config.toml
num_hidden_layers = 11
hidden_size = 96
num_key_value_heads = 3
norm_eps = 1e-06
qk_norm = false
init_std_o = 0.0109
init_std_down = 0.0109
train_tokens = 106000000
Each number is 500 + 25 x the weight over the matrix's rms, rounded and kept within 0 to 999. Layers, rows and columns count from 0. Numbers have three digits each.

# layer 8 MLP down (transposed), 384x96, rms 0.147, rows 270-342, columns 0-95
511513515515505487482526500517473480514548452526529491516542493500480558514506483480491539446489505500533466480504502523494504541474440451493449492474502468468504477503511567459494471501494530534541548468530502467499502517480534546456483518492502536502509482537500477519479443491541439467
462510517480513535500516518512474555500441495503538562457495486492512522506510456481421455508551443488524474515464499468514481519534532554511527514483561516510503505536438435456535517492529523478553468546536458477507518450472577480536486462541499503493497434507497468533476571494484419462
471502493520521484523462542496467452544494470504513500541466481546505512496504473486532466482541492481483533473510513501498524514522466527485485486474483512505473523470479494492454475479517522535509482525536470492542484495495496539508465540535482475517476572528523476518475503489504490498
494490560512509506501492485465507529493445487509503505506502457495494535474498490452475508518496469493512484494520522520554524529492507482499498490481459499486540505493473488480508518470470488479509519530478507442484521516525494502498517474531458499522495500534524497495534524504485517502
502493498504461480509513485511537464514555467503503480487511483478486503508480546495502491460491477503517500464500470509502510517485517528465518502518487474476451518512525496514521495494478536514517522496526486488497448483534458533488516515479486530495511512512521534506452521490500520461
476508537510518489543496475525480493474454498444493512486493503539472476522525481500489535518506519561483529491482507516466506487494479487516514483508443528519478478496483504535496485483510513482446499475481534490471482520495482530505501545509479504469531524508480518469528545485510559479
521497505506500490514507489474494523514504548532493473518515479512536529500476517512550485484478524474468485503520520531499475521503482509476491539463504471495501479469501500492519475472502492512480528492523491487444494495537512543525544471510522458478496517516484495500485493515513532481
513528467460506492507470529467563501471509503465462532522458495499479489467519492447539491507495527525515488463539471510484522529508503513498484504494513468490538533486530486513516517521537478502486470508502524510501509489505497534485525500502462497510487491479489495504519475516480501518
535479487476496514502539469543493488504511486516522511513492504468463450477490482496567475526476459532467462501479459524526500470525506486477520496528475511481495485495501543505490498527521474471513509521507511512480480508509517501512516509512482480542485504500530538518508445536512493513
545543526522517496500530575536473481491471517518496478517578513508480484510473509489462541499511471462494508494495469466461536523503500508461477491511471488509533474544467551478491495525486501508501537498454495515480464515486495474542495467504501514486480521502476530535520468524486447513
475497482532410506491492536501491568520486482504507502495442513475537513461523532521468511492514477473560501446507475467473493486553514527527497491506494472487494557541514485495533544502488439503437507500450493553544568556428473489507472506511505514481489467476488485448464536501521514536
467484487498512497465530485496483525521498501534483522499498525483491511513502494506545491541463545483497506515504504485505486547494479490478489499466460557509514475501496539511556481497492483518464518505468517487547509506481454551501460480473510450466540518484480525471525478488548518466
507463508447478532482468477498478562476485480482469533531517496542511509489541531535471493494547434489459492534445500501529502456546529519488517485540466489460482546492504554508518514493499491520436545494514533536513508442490501543504425477442524530546446466527479496512476528492515505504
510491447498515511493532473505514497526499490514486560489543499482485469468499532481536499491482517509508478471535556511514511550496496467508493516507488513477481489474475513500551501506506514518469481525517519474493502504502511531518538495489509543469467514462506522487465473478501463492
501477495515514505470504486510493480527521535514505476503441519530513526494546548482442498454511470496510489493500518547486491488472472521489491494496507551488492532474535497512483516527497495520532554473454538509503503496500495471489490525503521490445450500479484559473487498462464477519
490482511508484474494533466490471538503514549495546472500490545503529489481468515472512460492525491463507483515520473486519500523513513523455571512503483507501478488528525506483501513509520480542507539492483493468517468475481494556510465506453505478507484468519513526496493495465473484512
504492500485457479477515479533458515428510537497573533473476476433471486395533500507396469504488503540554506517534507444503517564554459524570574471532468549497472482460415492545523523476501524529546491500429524484505521533488483495498491491510471444497536555503431586579539582550458464503
534519546477536522469484466543514535510508489471486530505507524497479480527497511481540487530518466468495503517458503531492487474488498500512483500512460482492469507494457522490492506474474450516531502515523506531484489494515509462490541518498477489515501529503517494453481504491516487503
474507541529492451486497489487480502535520528470514494478498493509471500494501490492519486480533471484517535552491498534485511478532522502524488504513487527483460525502461482465527464533537532486530465535518477495472517505550513499465470489469520483468504507551471490507506499494493468490
481478493487450496480553498508492498516504482475509506517520502559481482512487506523465496476469503512465512519483486546492519495519485509547534517496453527487499486484525486518468460528466516467474504503527474473489507492463508510507527517474540496449523504505494518501529547479539470463
582505496506507507516505480523499498530521499507526464523530488487477484499503477525492496509494448487510520515495510488525477495490504493481479486515516507486500477512478507496512506530484490509510501478518508502490511512505477498511489476489506508506536523512490477513473378486519485483
461499505454491466522513467502510542510490448507491473462448498505523555519453532485547508493515512486491509469515524504514470551490497488548488507504493500514464503486529493458483510524498500496519502510512489469536515484486481527482509511503538516509494476477542526451481557477489482477
552526517480498488538462534520520515477543481500516470548518510487505514438514461508474522495480493511474476496441541470501504539469512502511466474506493504512506471473518503494479507522516541508525505475512492490479512530461485498550495511458498518509505509499491514544481499482477547473
493523523448449471491488474503473494479513499480506483492509489496477528474483457530530536493489508541535545546488531489504516451482469506490528468473537497510532481508529540514527525492508499538496510510489510517482493499462517492515515511518534509457504506507503453492536446495494493526
481500512518490517478483453460534492510542440494517496525503527510540534471526497512483502527483482478452528495558525459530514488486468530518504519488503513506518497486425514535466492498477545515443494485459482506537521457478512481494463538491499465517464536501516556499525523503512477495
474513521481483529489479478493502478509418523516528479538499494524487517503540485494503521508463507474472518504528524518542499527524493535515518511469476452536475482501517525521498462521507506476465509499501453515584491489479496507481483503449506485493492480525499568527470473471512515501
523483469487511455492516498559507471498456569498489528510480513470478549483509455491443511486468492526482511494501513499459502494507496508520486546478537547497483473498514488547475481520456519482478510506530461490521515490472521531546476502509525512457503473517455522489513497497495520494
500503528527496544506464495503521524502500467512496509506517536500493492520487495486474515491519508533460513499491491457502481519482502471506486548512484568487512486486514493509503493482476510515511527505513503445508472521514488505490507499509493468515459503479504465470544458478481517504
543532449552522504503517491515488470561504515502530472514521512486502469521470462495477512545494414510550505558504502461544495470517496505491497497537513522504484521515497467441475497459475506526523463467527504485419447490515504475521504462519517518504537516489526492469522497511489513489
481480526501498454519508479468505506528521538467519526521456518480492517487537467460486504523505473440527515535467536507540491504396514451489492518503506532506516514513469531464477523513475500532514478489462501544510483519507541494511489464517531481467513559504490439477509546505513537488
495488503545453518465483550500497508481522505483497493522469503546496465511510498493497475486513467517555498503517544482518467453512484496529517469493541556480516502517501439486510554565465525454468465504483488526503532554499480456546449467509504501482483483521498515454489516468518496484
529548462504517511521533498512498448530513493535513524490493522473449501488494504504500457529503527512493473516488498471514483487496498494439490478517535500536499495497507532506452525528488494513489517498477456521499478481505494485549460537495529472514488476514512501535543409457520513503
489496471477542481464476488525491486509489536456507514490526538511500470521521508491459544531486483463494531511505484471459512461495491482491499534490523493523484509538517482469552489521545488498486507483531534503485504488485505484493474449542489536519521493535473497530550488535440489449
530521499513518541512505485525450478528512490520551527532562458488429504480512493506481528530507545516514496509535510513496480522494562478472520479511468451504534511513502525460473475463495511500461474464485485463489500487514529485528477454502506494515523512495457473513524443491506500487
504487530490495464469461504480533514474499535481493490486480493513531471506524522482491478493538514508507496502539488496497485550517506497534465529472506497507518497497535511480527468470501513485458523486473500515517510526488516535451502460504490512532472513513502469489529486556523490488
548490487472509506517541476488528497516443535544480531514526489504492500498503509480513489495527496514507495469472513498517517519520533518495492534510492495475491509464487504495489485492493563520476468521499493512502502472467536489487492488491487507453467540486485533497509480503499460531
520476476504488462476488517503497518479506502489488452513503512477519467546491552526494516492498464507470501507522524443475548469509494483511456546489538483522463489514485527504498512486517529554512483461535476579512459513446463518538489477509460516475470516480521526502493465524543496533
531497494549461524517504503485500490538499508492508466460516511540461467472460451458493513491485501540515476490512485489504498482480511505504477509499452527514511500472496515509479495461505525481506509514527532508490516552536489501490503491542503492538534508497463504498471472515494539486
490495525502510497497479512510492476520480492498509473502520524499490477450508540541584517467512488505534526529497483459487508464483471534473485518542500487496509465471481522474472483549497535510530505490502499517489471461503455513489521520489502485513512509494485524492537446510489510510
525542493509492542489536506479465461500500479524512509504506482512497512506489458493502479495481517536481529512505493519498520478511502507489489504495476567539504522498481471466491533525498564512478463455463535516467488512528457489518498462473488497493524522499516490470508515509489504485
490492493524513498523483468498488469509516506505529491529525526507503472496510514517426489472444497491517490507537507475520446511500502491531483501512479477532482473524505488510490528508488502518516521488504499493528452485474552463523514485478516522505509492515519494475509536473553508496
475551476466511568470510481505524479509527498493494487513508488449494498517515469488521542511502500512485489477467519548505497512493518478485517531512471469525493483452487539528471515535495484506500548516531472506502509496492487513525474482464463515472480493478507534551510488440486486559
522446496470500505514514515471478521482492492473526515499496481555522465508539490467509471524491509495509483482530504495546502507492485479499482451497503486507492510511520454504515472535499485522504482491527518545510487497474495512489526514519544486507455499498501468499513499502500459543
491473513485520437511488489508470507450496520485518480469541537479464497480513527516498488531480513461528503528527508504520518508512488498499466491472469500528482499502465551480510472475487536510532542509505501495524526478469479505471478537525527513467522533487498499503484515473510525492
513526484513497480501490498537522485539507492535468535498496515486574467496456424507450522496484437516497473532530531492510507491484487514511526471486526484489495500514537520476493515460520490495509499501507498485494526541515451484524471522482457498544501512512480497474538480464461507501
496509495443492523447535504507548468490474542527540495518501487516468475479545458454468482535509552457485516494515468538463479507503534516519510483518544497477496475475528542475520527512507516483508467501523473502511519456516479514542491479500496499484524485490484506543503491468490534512
537517540480485533513494486506559502476517537498519507498463500480518482464539490494463435483491534486473506529545485560489544486508533517533490527491456504515481529489510497453515479508474536483507482509472482472445505545513530525479529463481516470464493492543505501499535475466508535463
464507531470511448514501487475501505482482480470502496467515509519528549462486521502485481486477524500535462461511516550493477461510536524542504527514497416527518519549467573498516461460502500517470511492480502487494493502508526506498489474497555559447520432515505521419530599534508501483
507507547487446520484534499478494467487502513492492474520536518461525527478498519523510514471514521477490495536503529491497477467475519503484547503525458502514515462530479537495500453518475492488501540509457494496505514491481496507480468476480486539486505496512519542479510519560524543514
490507556540501533497496535516543516470554501517476467466520531509501497523491487491472527440536441478472461482489518480505502515455524499496488509476513492518496551508509469532544511528466486513486507509453507497507514469467479451493478499503531505495489510484488512472487513493483537520
498515477486489474499543473508496480474477524484487499477493505475480504502554500472581475490498505500493515493532446501482477524526517523473487521475494485530543524507512512477532483477513491490481482534519529492498494475540485507523546505526476507499497499529493505493478455561479512458
508530466527474496493498472519499412492497473498480533537525447519526494477519515552465493511532566461475511506515515507481514467516501497501527458489461501522504495470514487479488491519526505512485514531492515463529488472516462520551516507460456500502521526542447474459494504499498546513
513526493516486554468479523493497514502516493519490527471479492504525489528494550486494468530518500517481485497473551418481506511489519468516454473487531490526529469499518485505482526523443465492487499514489477464495488487471515556484537476484506504506490541476493533539511485468557460528
480503466490512536507504503513515509504491506505498462509493505553539507499506499484514476530500486450451501487508491519564479495473489534527545532475467477484483492482472526482518532507516481491471483513462477508503468529496516490507497536495482564507465505515485541500502501465517496489
505524491491581532477500492518485500506545475494498498516522536504500529527529514505531544479504451444484507472524501479505460459500487504513507475524519496473513515541536533468522512527468491484511449460499534514486516514487480491486506495491517480471503520489493440498474413469513466478
523490516514504485502545526474464529503510493494479493519488488558475510484519480507512490494476441498500504528486556451470513512528479527537488509496509458507508509487491498537516508520514486499524488475469468534532456481485505472507503478504531515465509503504534506447464494526507497509
465494533505438523471490477479522508516483513510489521479444469454506524461482510499526480476491496509529525527508508522584499525525519491525518501479461480494474486511503486495528497514502480485484534493478493510559506463498500533489478516489508504463474514507511522487515502511511503519
503502526499494503523507481460547493464471520526512545494511500503475519463510554493584504498480521499486499532492458457463489463495523549510455540521506504521462473477487479537481508478481467541518492511492518515501486475483536489486514478502503509490506505495496491509554496506507500459
461523488488539512503477516480483517501468511503506525509515506497525515489535511506417533480539513482512511477455518493479486511535484508508528496522485520490490482520500501478442517528477483498490485491482478496510522499525481470524497497475522539510505533488487475517525509488477491465
429477513508527478493515532504513520528498470495520532469538511518490474476490511497438570479495544490507532453512512516459488490506471463515481526522472522494465493541501533511496552503502462501498487507511454550516498509514500521447495540526471507486481548512488477460512553473462483477
480484491490444483530446471523551533504436502479555478494444517524467498487481502501455525459506437491512545461501551490493467508526505484533529512561511458491532490518434479519488552466480523495458565524478523541445520541534494510531484462459547544502466504501511553426515539491526564522
516498465492464486502507481526513538507481525509486534478500490493508493485434514549428522490479520529519479500523493469497429497458512531506477508504502489504501471510533507491485521500503542466509497498517509516483495514532516503478510483493528514495498506519515492459516535487515515508
450517473511548508469503491509519457494519484508485524501464490540509507490517496495543507464495513517509525486479522517480484517491505487505529483482476491518471488488536509481492528509513507495533520497525534468526478524518467515497469460479497486518538503500489522488488440493454549474
478496549445509478518525494460530522483490494479486512498456500471475505468524514486526518494521558502546507517498473571519516493458500511496508502517463479510505552510468477541522462467491510500483535470502476531501518531472524526455504519480526490475503514477480490486501551489444503515
488477478505523482491497527491492475498440511506450473497497477483491517484505537541490480511509464492530518577489535503478496471495529502536484508488526521555482489488498497529496529511524501499519490499495542493494497489505441506510468496514546516503548504499469500481508459462502505480
460512503490501439516573506505551516535489492495472541528507451476475512480515543481512540550529478501483506471498500482482464529474483506479473536508475468499462543509468501534504520495479464545500520507500503509489460542464479504472544495496500480456491514490532467481476522493507537538
496495510498458510541502496498474549459469531508525530477461455486528520511494483449458523518522554491538487517451515511514491530520535529574491526481473481486469489455494486537493522493511493514525477540483493486487482458494516473554544498522444451533479490480486486500524580503477514514
519469522483473495480471482472466540518544513537521543545476551540497560488496484509502450478508466504520491482494465463521493514532519503477477501507467486499485569477491491494497547521471547472506502461468493507521457441526514544488450519470505498533461485511500502507458545489490519547
510490473485499490477510462518489497515545482496459497513467521500485502480504479467500475499496511503476496522538467511506511505546466499501487493454488546487480500498517459504499484528501533506537459539479504476541513527516498507534466484491540505502495467513521498482520508474532553495
523510494479491489483501515525506498499493510492521509501474482515512540495434473544476528514506451448497490481506518530499502438464464487498512472530516504531475537509476511457507493518509522457522526539539474506475506458481529515522486521512543506515534548527495502481459476516465478488
476483536510494503444445561504529539484502506488493517474459528513520497496502469483483515526489440500505507515547475508479465471523491517502500505491492534516495510477494489476470515533482537480499520501496514496490495467493499499471520468508496529476534472495523527541538496515488485457
492531511508487528463496467500488467520499501521517524457508452474499502500552516527455492429512555494531480489527464482486509481480528495527487443513481502508480491520526515520484550508518487484513465492492493469494528467542483520459535476501524530491508496538480512486517482527535475500
496500476524529510506533489498531456526496520518503520505484495472472476486479493482481516515483483493523481500475508514476507487523503447501536454458475511541507453484443497505502515494490499495516499499512491494517502528513488516515512476495500492501495512541493520518537508506526518522
# layer 8 MLP up, 384x96, rms 0.156, rows 271-342, columns 0-95
503474522505444510494482522475481506465483503485523506504492509494538527517503460513487508505554513525497504508480463521515506501455507491494491477468516556518514502486449509503535501486500561510566508501473474523498504459471500466481519473518480499499468494480507489517472543500455468482
448475490507472497532486492519496503481509516534522454461496495451519511486475494508477489544488460508548524530499512491467504487519520512500505475490503511474491509526444478473512507522529499509467506458489523544511510483479506470552500483476493480511521503518535479576487565481489451485
504483499493502551498516487484455456469576488512526521537497525485488494527497493491495517507487466486497493495498505500504471506547497503525466497476542529501520510441471522520487476525543500512501488479476503520484510517499523531503489494523538466511519455481457511552479521486518477463
472489504482491498516474479434527505484465494514531514491510478521526498522523504499507489547524456550541488499506510521518517506535501473489476502512476478499531519500535448504480508492480480539517466475506507499479522486499498487534495486527515475539485498485534501539505533516446470532
533493479484458530470495483473510495489476531504505504490532504467501507491445502488448520492526495461533458483492485513509532504540533487499467478512498478523505536455543465506486499504506505512540493539502488503459543510496489486528475438545508456525507467510506493557491528543501498543
503510473494500501508521495526520490428526474460467511506470546495471465508527458445500543521525508500460509496481497484510490511492478483531495452527530513502513502500486494467502506527469523488545501498511485533497513506522511478498533462568502466515525487527498502532499518488480507480
489458517525485516510518491498430498515523491541523514494527517475489491555515469516488507500503478505487466522478479494473466531534491535514488506498508508517519464547507469507503413490507502516525537477502494494479493493510489510515486501525527485486523531489495497544474499524502500453
416496497504509480492453548509543502464485525506491509485511489487502535509486516503492481533510549516555471513500466478491508532491470500542485526461520513480521454531485518502474511489510492460493522504526481546489523480469480514498520484539493500512471482499505476514490517517472510525
487502499518524507467433508471492482490467520484479528507472473542506517515530517500487508497522514523526500537472448481515531544466522494486483514519524517450491496470505490490530521475546509498525503507547476502500514512507488503475519485548512459518516497493475429481485567524444493516
492527509524505518478466511459483502471548464506477493477525484464512497548528476488425490511529506508482474498516475503469514486535531532507510483443504490481516496480487533503467500527536496493515520529472512470530545465492544534480480469611450484504449473496474480564466512505495490573
491530493489494530510489515504490495500538524521493499497499477457524540490488483466425491479518500508504491502509494496493509477510543507489518483497494471502512511501519521468476541505548499535522477484509495506447485477477466458506550497527492514523504486515509484523508538550435468539
452511468514498494537491509478483502499535522510517486458470496488499512473509508481485491475499534477508526548489506539520496510523498513494514455471556540505497464475487496516518493551479537479580502479518501501532534466455499485497442457503504462530471483491493464537461541543442489524
461502520478475488549522530528522452473485556494489513495524477487469499469470500490442553512519513491510516505465506526471490461514508498507519486481529494455492535516507496537465504529517550498508483518494517519484478507474517505495484464527482502504515488482479509525495537545466500532
519542529477496517496499508503532551482499529501551527488515487501489521560486475511502463468513446510537505494497511548517502475507515499514515498446477474447491515474502451488559494504485499495495480529505504477484489482488527499505473518517417496525527494476491521529494532463491489494
502494496467460523478463525481478512540517497516495580518491498515490538534514512493480509515483526491522485509501471497503538543500506516485477508511494479518502529515510543494495499527518502512505516526471494466472466468480493475494507506521481494500483474474496472508444495515463484503
485518522512460512488508528488479543495516536528526511502505458424506522471468474464470480572480497505547434501442513545498513490510559498527523525486537493515484515475502505530496521503505527538486473530473486545456529515443532465539506476529458478513500487537466491512465520525481474471
479483493472456524510508513483507476507487500513509510452475469506507517490511493488479502492514496537487494486538481530504531539524530525487519475463524454493482493500516484485514536499550476478520485468455495486551497507481499526479487466516511501498524472511521490567523532544498498515
517494488470479517525493518481507479507506479545508503500519483498539527480489518493487499494473490526482486486514529492517478510516499489493502493496518493524544491514527466542503518500524509490465511487450508511515482497456497431541541480514475476503508462455512500527499534523444534496
499496523500530496516528501455530506486521545505551506490495520434512542485458497455500492526507506482489505485484510546521530552534521547502488458479487469534494509485464485469509482484514507541457516460518495495497509471471481486512517512486495491509493492450467516533478550543480494493
502511473463485525486473489505461538502524502490514565496535534479504517517525457487447524492482496477512506504476536505534521488519509503533498482478560522465541526491482480485468511542526497547540481508454478512493494462419535473540533484515479467482468471531510512553437497507518488539
507510519506493523518457517472471519523532569477544523495525520461518475478482470474443512498493469490497473480469457531512539484515542538480536498505511450488498508517488486518512498491572555506541481521488494513518467500470482491481506479457467507485491498514483501529517507549485474517
503477527546479477481515509485511518478448481510482529486495505483486513518515511527510517484513462486482508539513500558562531504534515511517514512476500460491483542510490465461497486502479513496518492458436533486511487486540493493510498488521485477523485523478496520512509547511467503505
484509486539514546481513528459481505489467544548517524504511535479514502494507497498484526493516531491472463536545520510494498533534562504509497482469487509453543498526470496495472472479517502491512483520515463496505506494505510560516537461497430468512492514493503518530460494490502516461
494471486491534521471517448502502550474483511488547517472488477497520507525465514462501450482515496525529493558508496512472463525562531488486535517476489528499507539490507491537507491540512519488522511537489530483456483469468518531501477462503482522500472509484534463508483537458473464493
504499486490484501482516483498481586484514528495528485481470466439489483516479505509480452511543519477532516512483469458520475530481498514514496533508493486524485484464502484476491495494502537490509462466542556503513464477474568496525531510515496507544482526473501484495487562482495481463
517530467493473526493499509481529521493489490508482526518519488485522477523492470452481483491489441485464503504499483549546540501524524546497521506527497511491510474441481508519497501476506508511475527462498492533489470520484501456511487518531465465519518483472506538564458548540486524506
503500506511533462459524500517466480483498533512502547476486480498545497478494492484541469502489504472522480509511508564510494484519478504495538447443534441488514470472475526528503487499518504504490471513484514515510500501485503490490481483513508507478506517488493512539484494510506468493
492496493469482566550472512463473544475486495464515544466481488511520529524484474515491479507522493499485527532498481558503467501453481520515511484517511503516473503450527545513501495492503519472506525534455498524543522475442500464496496513549528471521461505489499457562508499493455483523
451559574439489497516509490503546561547521489520508508468482482511514516535512507463479518494504462511491488514492478516533511508545481505494511506443509500465511466508504503515484538499507513497488513536459500505500490463470487458505530505507438495478459483516536518519505529524449469482
540538518496530521470482485458486521490503523472498507472542513464517473520517476485450491495518480501485486496470484501476512506517492507480522483448544467456501476532501508543524477514523511480489504483514491491497494465482489552522566483541427507554533458521507454512486520517469485532
512486509509478537518490521535468526527491526450526516501494461494525490548536483484472546480487476481521515494473505507523517505483515530572480503464503493487552439503451480500537514541495508523507497487530500508510512537491499470486511473520475487498517496478450477501448487522487526497
474515502532522482536521488516470559442535460506525520492514465474477561470487475474485518490459464504463505526506483497521509500481507510533515501471507496517512511475513491482508452497471497533513476474483541501511491495473495540545471478489484499510526507496521498549455515517514446536
473460550484492520520448485511526515517505521523495516462509498514493504491468502488491489560509511501462504522503477510542509531502486510485531482474513467541475521480513487505480487476501529481523452450461508530483488452482493499482483443493508483465477497502518534514546555514453504494
511483471481471542497540499494424488521498494483527533516502486475518491495498453506497475535473480487515498469483508513525526453495510501499524466517507519447486494511446504514518500512520507511537487487521513506513510462493506462560478551543484482529506536474489498520471536470483499492
497498504512465486477472505501495557489499482496500511515463498466484483505478518491493523520508505514489483467554486502510504464503497501535482530481483492532499486480496478535446500532499534533514503479448530501489495495458517485531496542498489479490488513531496515543509529542466475544
485489517512534503518502484528466522471503502501518564447503499487529554516494467530486520512505488539511497503467488520571476500475478525517454513538531473457501500471510517479550511500477509480479504464456529487506495459522539499490543501520530490516513480470469486509497522486451486449
508526476478501502518434523521517478481534501497523503523503520495525501528534441497441503501488505471488519530485519522497513475485544461514520533477530513523492525536499485509489496514539525535501449511494511501451484468473513468513525475528461479493499453490477501533484532510502475525
484514504506489521522515485474474530501565473527557511505503474515508502552470500500495507502500436506458523513509518501517464555510512498495490495456522482485506521495493490507534499500486472522454509468468505496499498539480486519562499477513511465507513486497552504506482527505483497459
494473515522478489484506518513488520508489527500486494523503520526516515532495511476453511490540500533508482522530444521470529498507512522499462481485495485537498496484496466512510450536533555459546463494525498477485509465522541468499538472520466521541507430483473474523458508529507463499
509518483495491494474525483453481499493452531480495539518489460462515534523515482532518480530500480501516505509488506482521504525479503489498518523495547491493500503508477476505498486526530511469531482527509508476477505463497494540498498507545501455548480454502518453518483500525521482480
506491530485494504517505523488470476484517485511500517524547491494519512510507486481499506484472512470475516538458464534474475520537505570550503477480555525470538480520473467493471512515496543463525491504513509501488474487477525455483504497532489498488525464485441454486482515562497493542
500532511548502508513441517507486531479534480498529529502486533460519505481497495474536513477523531510555464495466495480517493513515521485486526522486503501475455502490467471493543521460515532478507508494496499506450515485515492476521509465502456498501489514456512531489451513529488496464
483546503523494516525513551484487487513492511533503566492499462520498513522475481490499507466556481538481470495476443510532498548496510522487483492517544482450530499541503509530474518504518508505493496498483507461472458480447480483511517503507464481561512474498495499491484515487493503501
497449528517510540491524493488475496501520542475513488494503439513495506538504492498503472522531466484527521503503458519535463521494515515504470479502490477458530522431457479467463498517489514482512521521497534526469499487482528499480556505555509491500446518482532517519518525510473490500
487523479470488541512486529444466545486522474540515489481494493472535489526461492490460476504498488489515491545484494482544530485491537505493504540506532471498513527513514510492502483469561541531527488476503502541469443443535503490512479469512498483524486491501489482536502508524509476468
524526531480493495520495514498516527508496531545514492519472485452524536480487490479497531510528476496473501520441464547505494456512520522470568499494508507494530451494477455530501466501514508489535495493448540523516502454504512460516482468513490465499475470492519530471507569518443471453
459495511512458518526466444466507551457505460491503529483503483517557532553514474521479465490501536507496482505505480520561488526492506527477532501468507532464550538472518520520534512506470514519530501506463492474539503462494499482526473470520479437529485506465475450520508504493517430515
495473482510519503498467460494513494511484492527506535489471473548477484539491455483524462539486496546527489490499492540525509503485497525528482508502487525494528480452505453474503532460512488529480476485511507507477494512517485488534533488514505456547493512510506444505524522485488497482
512492467484492510495459474451478481507496477499513533543446498510491490500472518495490487578515530532573495538516495508504525526503545528495489526484491530466506522444487488459503500471521500525493502490474516474489479495489561500490517501542484490557448470488499468509505525489467514489
443534526469529508498456520516479485469548533501494519502508495483508479539516451451521497538512537491489476502485545475485453515486474487567489448476498495516511458507480482507468453502473528511508509495483497545507520507518527509538493483520518471507538522500478443500490517470471515453
483502486486449489461488501511478535485482519534512547497515492446454482523475486515490503506478517508509459556442500545476494486525555503476486491471514515532474487527484505513500495528521508478537448527466527521500512466518478495494534485478492511495538515519502507521467515522510468527
452476542486498496497505503489491461484461525512514510506457498484483532482487490501468528508519512530503511552524480534522536482490459531451487481504510516469508480443490476459485514493490458489508480471535567540526467498474528508499536489553506492515505461510466525540507554529466490492
504495497473469499499489497499489487492523497503512523516508522490456485521506469502492491498487490562488465516467493540480498488504542510472465493484537543507481514471526459519494438491498556517550510547453517500517510456502472494508479479558512457502530487541495470525462507530518469521
454475484477480487530472505511520527503514510509463523484493470490519513493490524500467499485497453497528492500481511483515507540520533490528495496489525469508524510498494457520520551465488535502515500499502513477464514467487486444509509507507502498478488475478484489496540599509440528532
516508509493483516492496548475527537490499508516541469497490499450549458533503501513482499492527488488490464495434479522505464526508513492518488519479481498474556493507516512450531491500499534491520499500464472489459569489482504525505462497531461447517486493525498522534488503510488469524
516521486522523496499478520507460516445498547538522501521519472524486531498515509466474506540531483518522482499517509483483514478469507512493471524488539471484523459484474461537491495459470504523521503497469540470440525530498492507510509529535472487505501466477466517532472526489463519510
506488538454520475486481506530487488506545502499486532513477504487512476528484467522505518472529490503482480500444506556554492550492504528545523496440481513502529505501497499466489479503518515468485546489496503566465483524511461493522516502538500481497539473495493480531511495508485487525
479528500492508531536502510482497524516496506506505516525512521517480508502509500479492534494513477507498451551490482480513533494527491488467495490499511440475519515523532481545512477511484515508531511455485529529472479430493523507497534462522501501509520517509533477492471510514475466516
505471518481444467509489483523489525481503509505471483521456513479544481519514505472471480537519511505515502528498497534475524520506499511508517452442532543519474494451480503506517517459520467519540489506489489524517470506472498443536498503521489482547529451519521476528463531533511502530
511503569489495543499442565465460545489531467442517531487532514472503508521490452440440527519480486490475493510469508490506536518512522557475545486476477514496491503517506474536524496501466517503485526488411481498486497456508526491535496535545465513505501453532489508523472513491470487558
495476459510484469533489490472506529495485503479521510498504493497505562504496494513489454489504484482478516506503545543528511522539520499496507437467492506459482509485544494507501485486536500516498454515494553528489509521477494472510520512489497491540507482518501502537483506501475452516
516499526491492484523480480495473523508492493509536506491498526482472525556501462480537499541481464506498471493526498517519519491493484523530495483490502505487503465477425486524550470524498537483508481504483456545470536484508534490531547509510500483522463485482502487492499476505532458449
476518500519500530485472485498501535520469484521511505473504483506497487548515512476441524528504527543475529515504505457475518533520526558491461537488500461491504497465475425537450485516478529513500486480460518472521497440466483523521472509532470484552501513481521486524461535492462510521
490510525498506540526514494461490543498514494519563486455511550493524544513546485482515477485508453507535464493534495498501509502508510517513525519501526509459502463468495522509506473517546516518483498503486472476508533484465501510515551446541466489534475474463459479505485490518469444528
480524518473481524485487526527453486468543442505492478479519499472537548470554486476495493523469462518506493529529496522530519481485493491507498496430547503483534473520501501473507504471549556519530524501516491509487527508460527460515513503485451496502514520475508521531513507505471448489
475473493491482509484507511482475524493477532497523496468477484474526541530483479480522512524500516500543497509511511526513514500515514495551484482488486504500493452483468493498467481499493506502528465508493505495495540489463522486523531458523494464496489501506514465517468536507486508495
456566499511500523531485498482493466473536497507521462473487511493493478454462514533476475528513565528497524528485503513480443519485532507482510505496535538490526492476480500497502491508494505516533508464501511552499539483445486470485509471507486454504488447474520478537467540483482436535
480489493506490532478472521508492504486537483510499488488495516495535525505526532443459535494507471512488463530503534491451504494486523514496507487490516526519499494512504519508464512507513531500501511455479484492488496486479469471520504496496503502491481462481468525505504527579459471539
524474496553516568514474537472500469507553467511513511504455463496500483536511522454494468521489466543485466502481480517510508519488538504474496491478526495466497495457485451481502476489492502512493488514523547485536508483486474482487516509541491467505502495445516503521530535508497510533
496460476526509507534513550483455514466474490485521492482488460489503510504520434489496504522464522511446529496456477528492534499496511496546512515524539518535535528535500521513495474500529508545516495479491507542492491497458489458525517492508505457520476476478473456521458525502501492520
473523500492482482527457540518508477489521484459482525535510482547529511499466517494481518494513530489473494514510518476537476492482496483455526496480517464480499533507543497545543552483479518495514502502498522529490506483460476479544534516503482468491476465481498501491474531537454474482
496502543464457493497510484479492535492476505533498507484471482540539544540487494459481507514527508474490491520482486502497531518491506507492503492475478500511537521521522494473506493503488520491492512511462513506501485461513517460484503476509480514508505509524490487505463528553454494498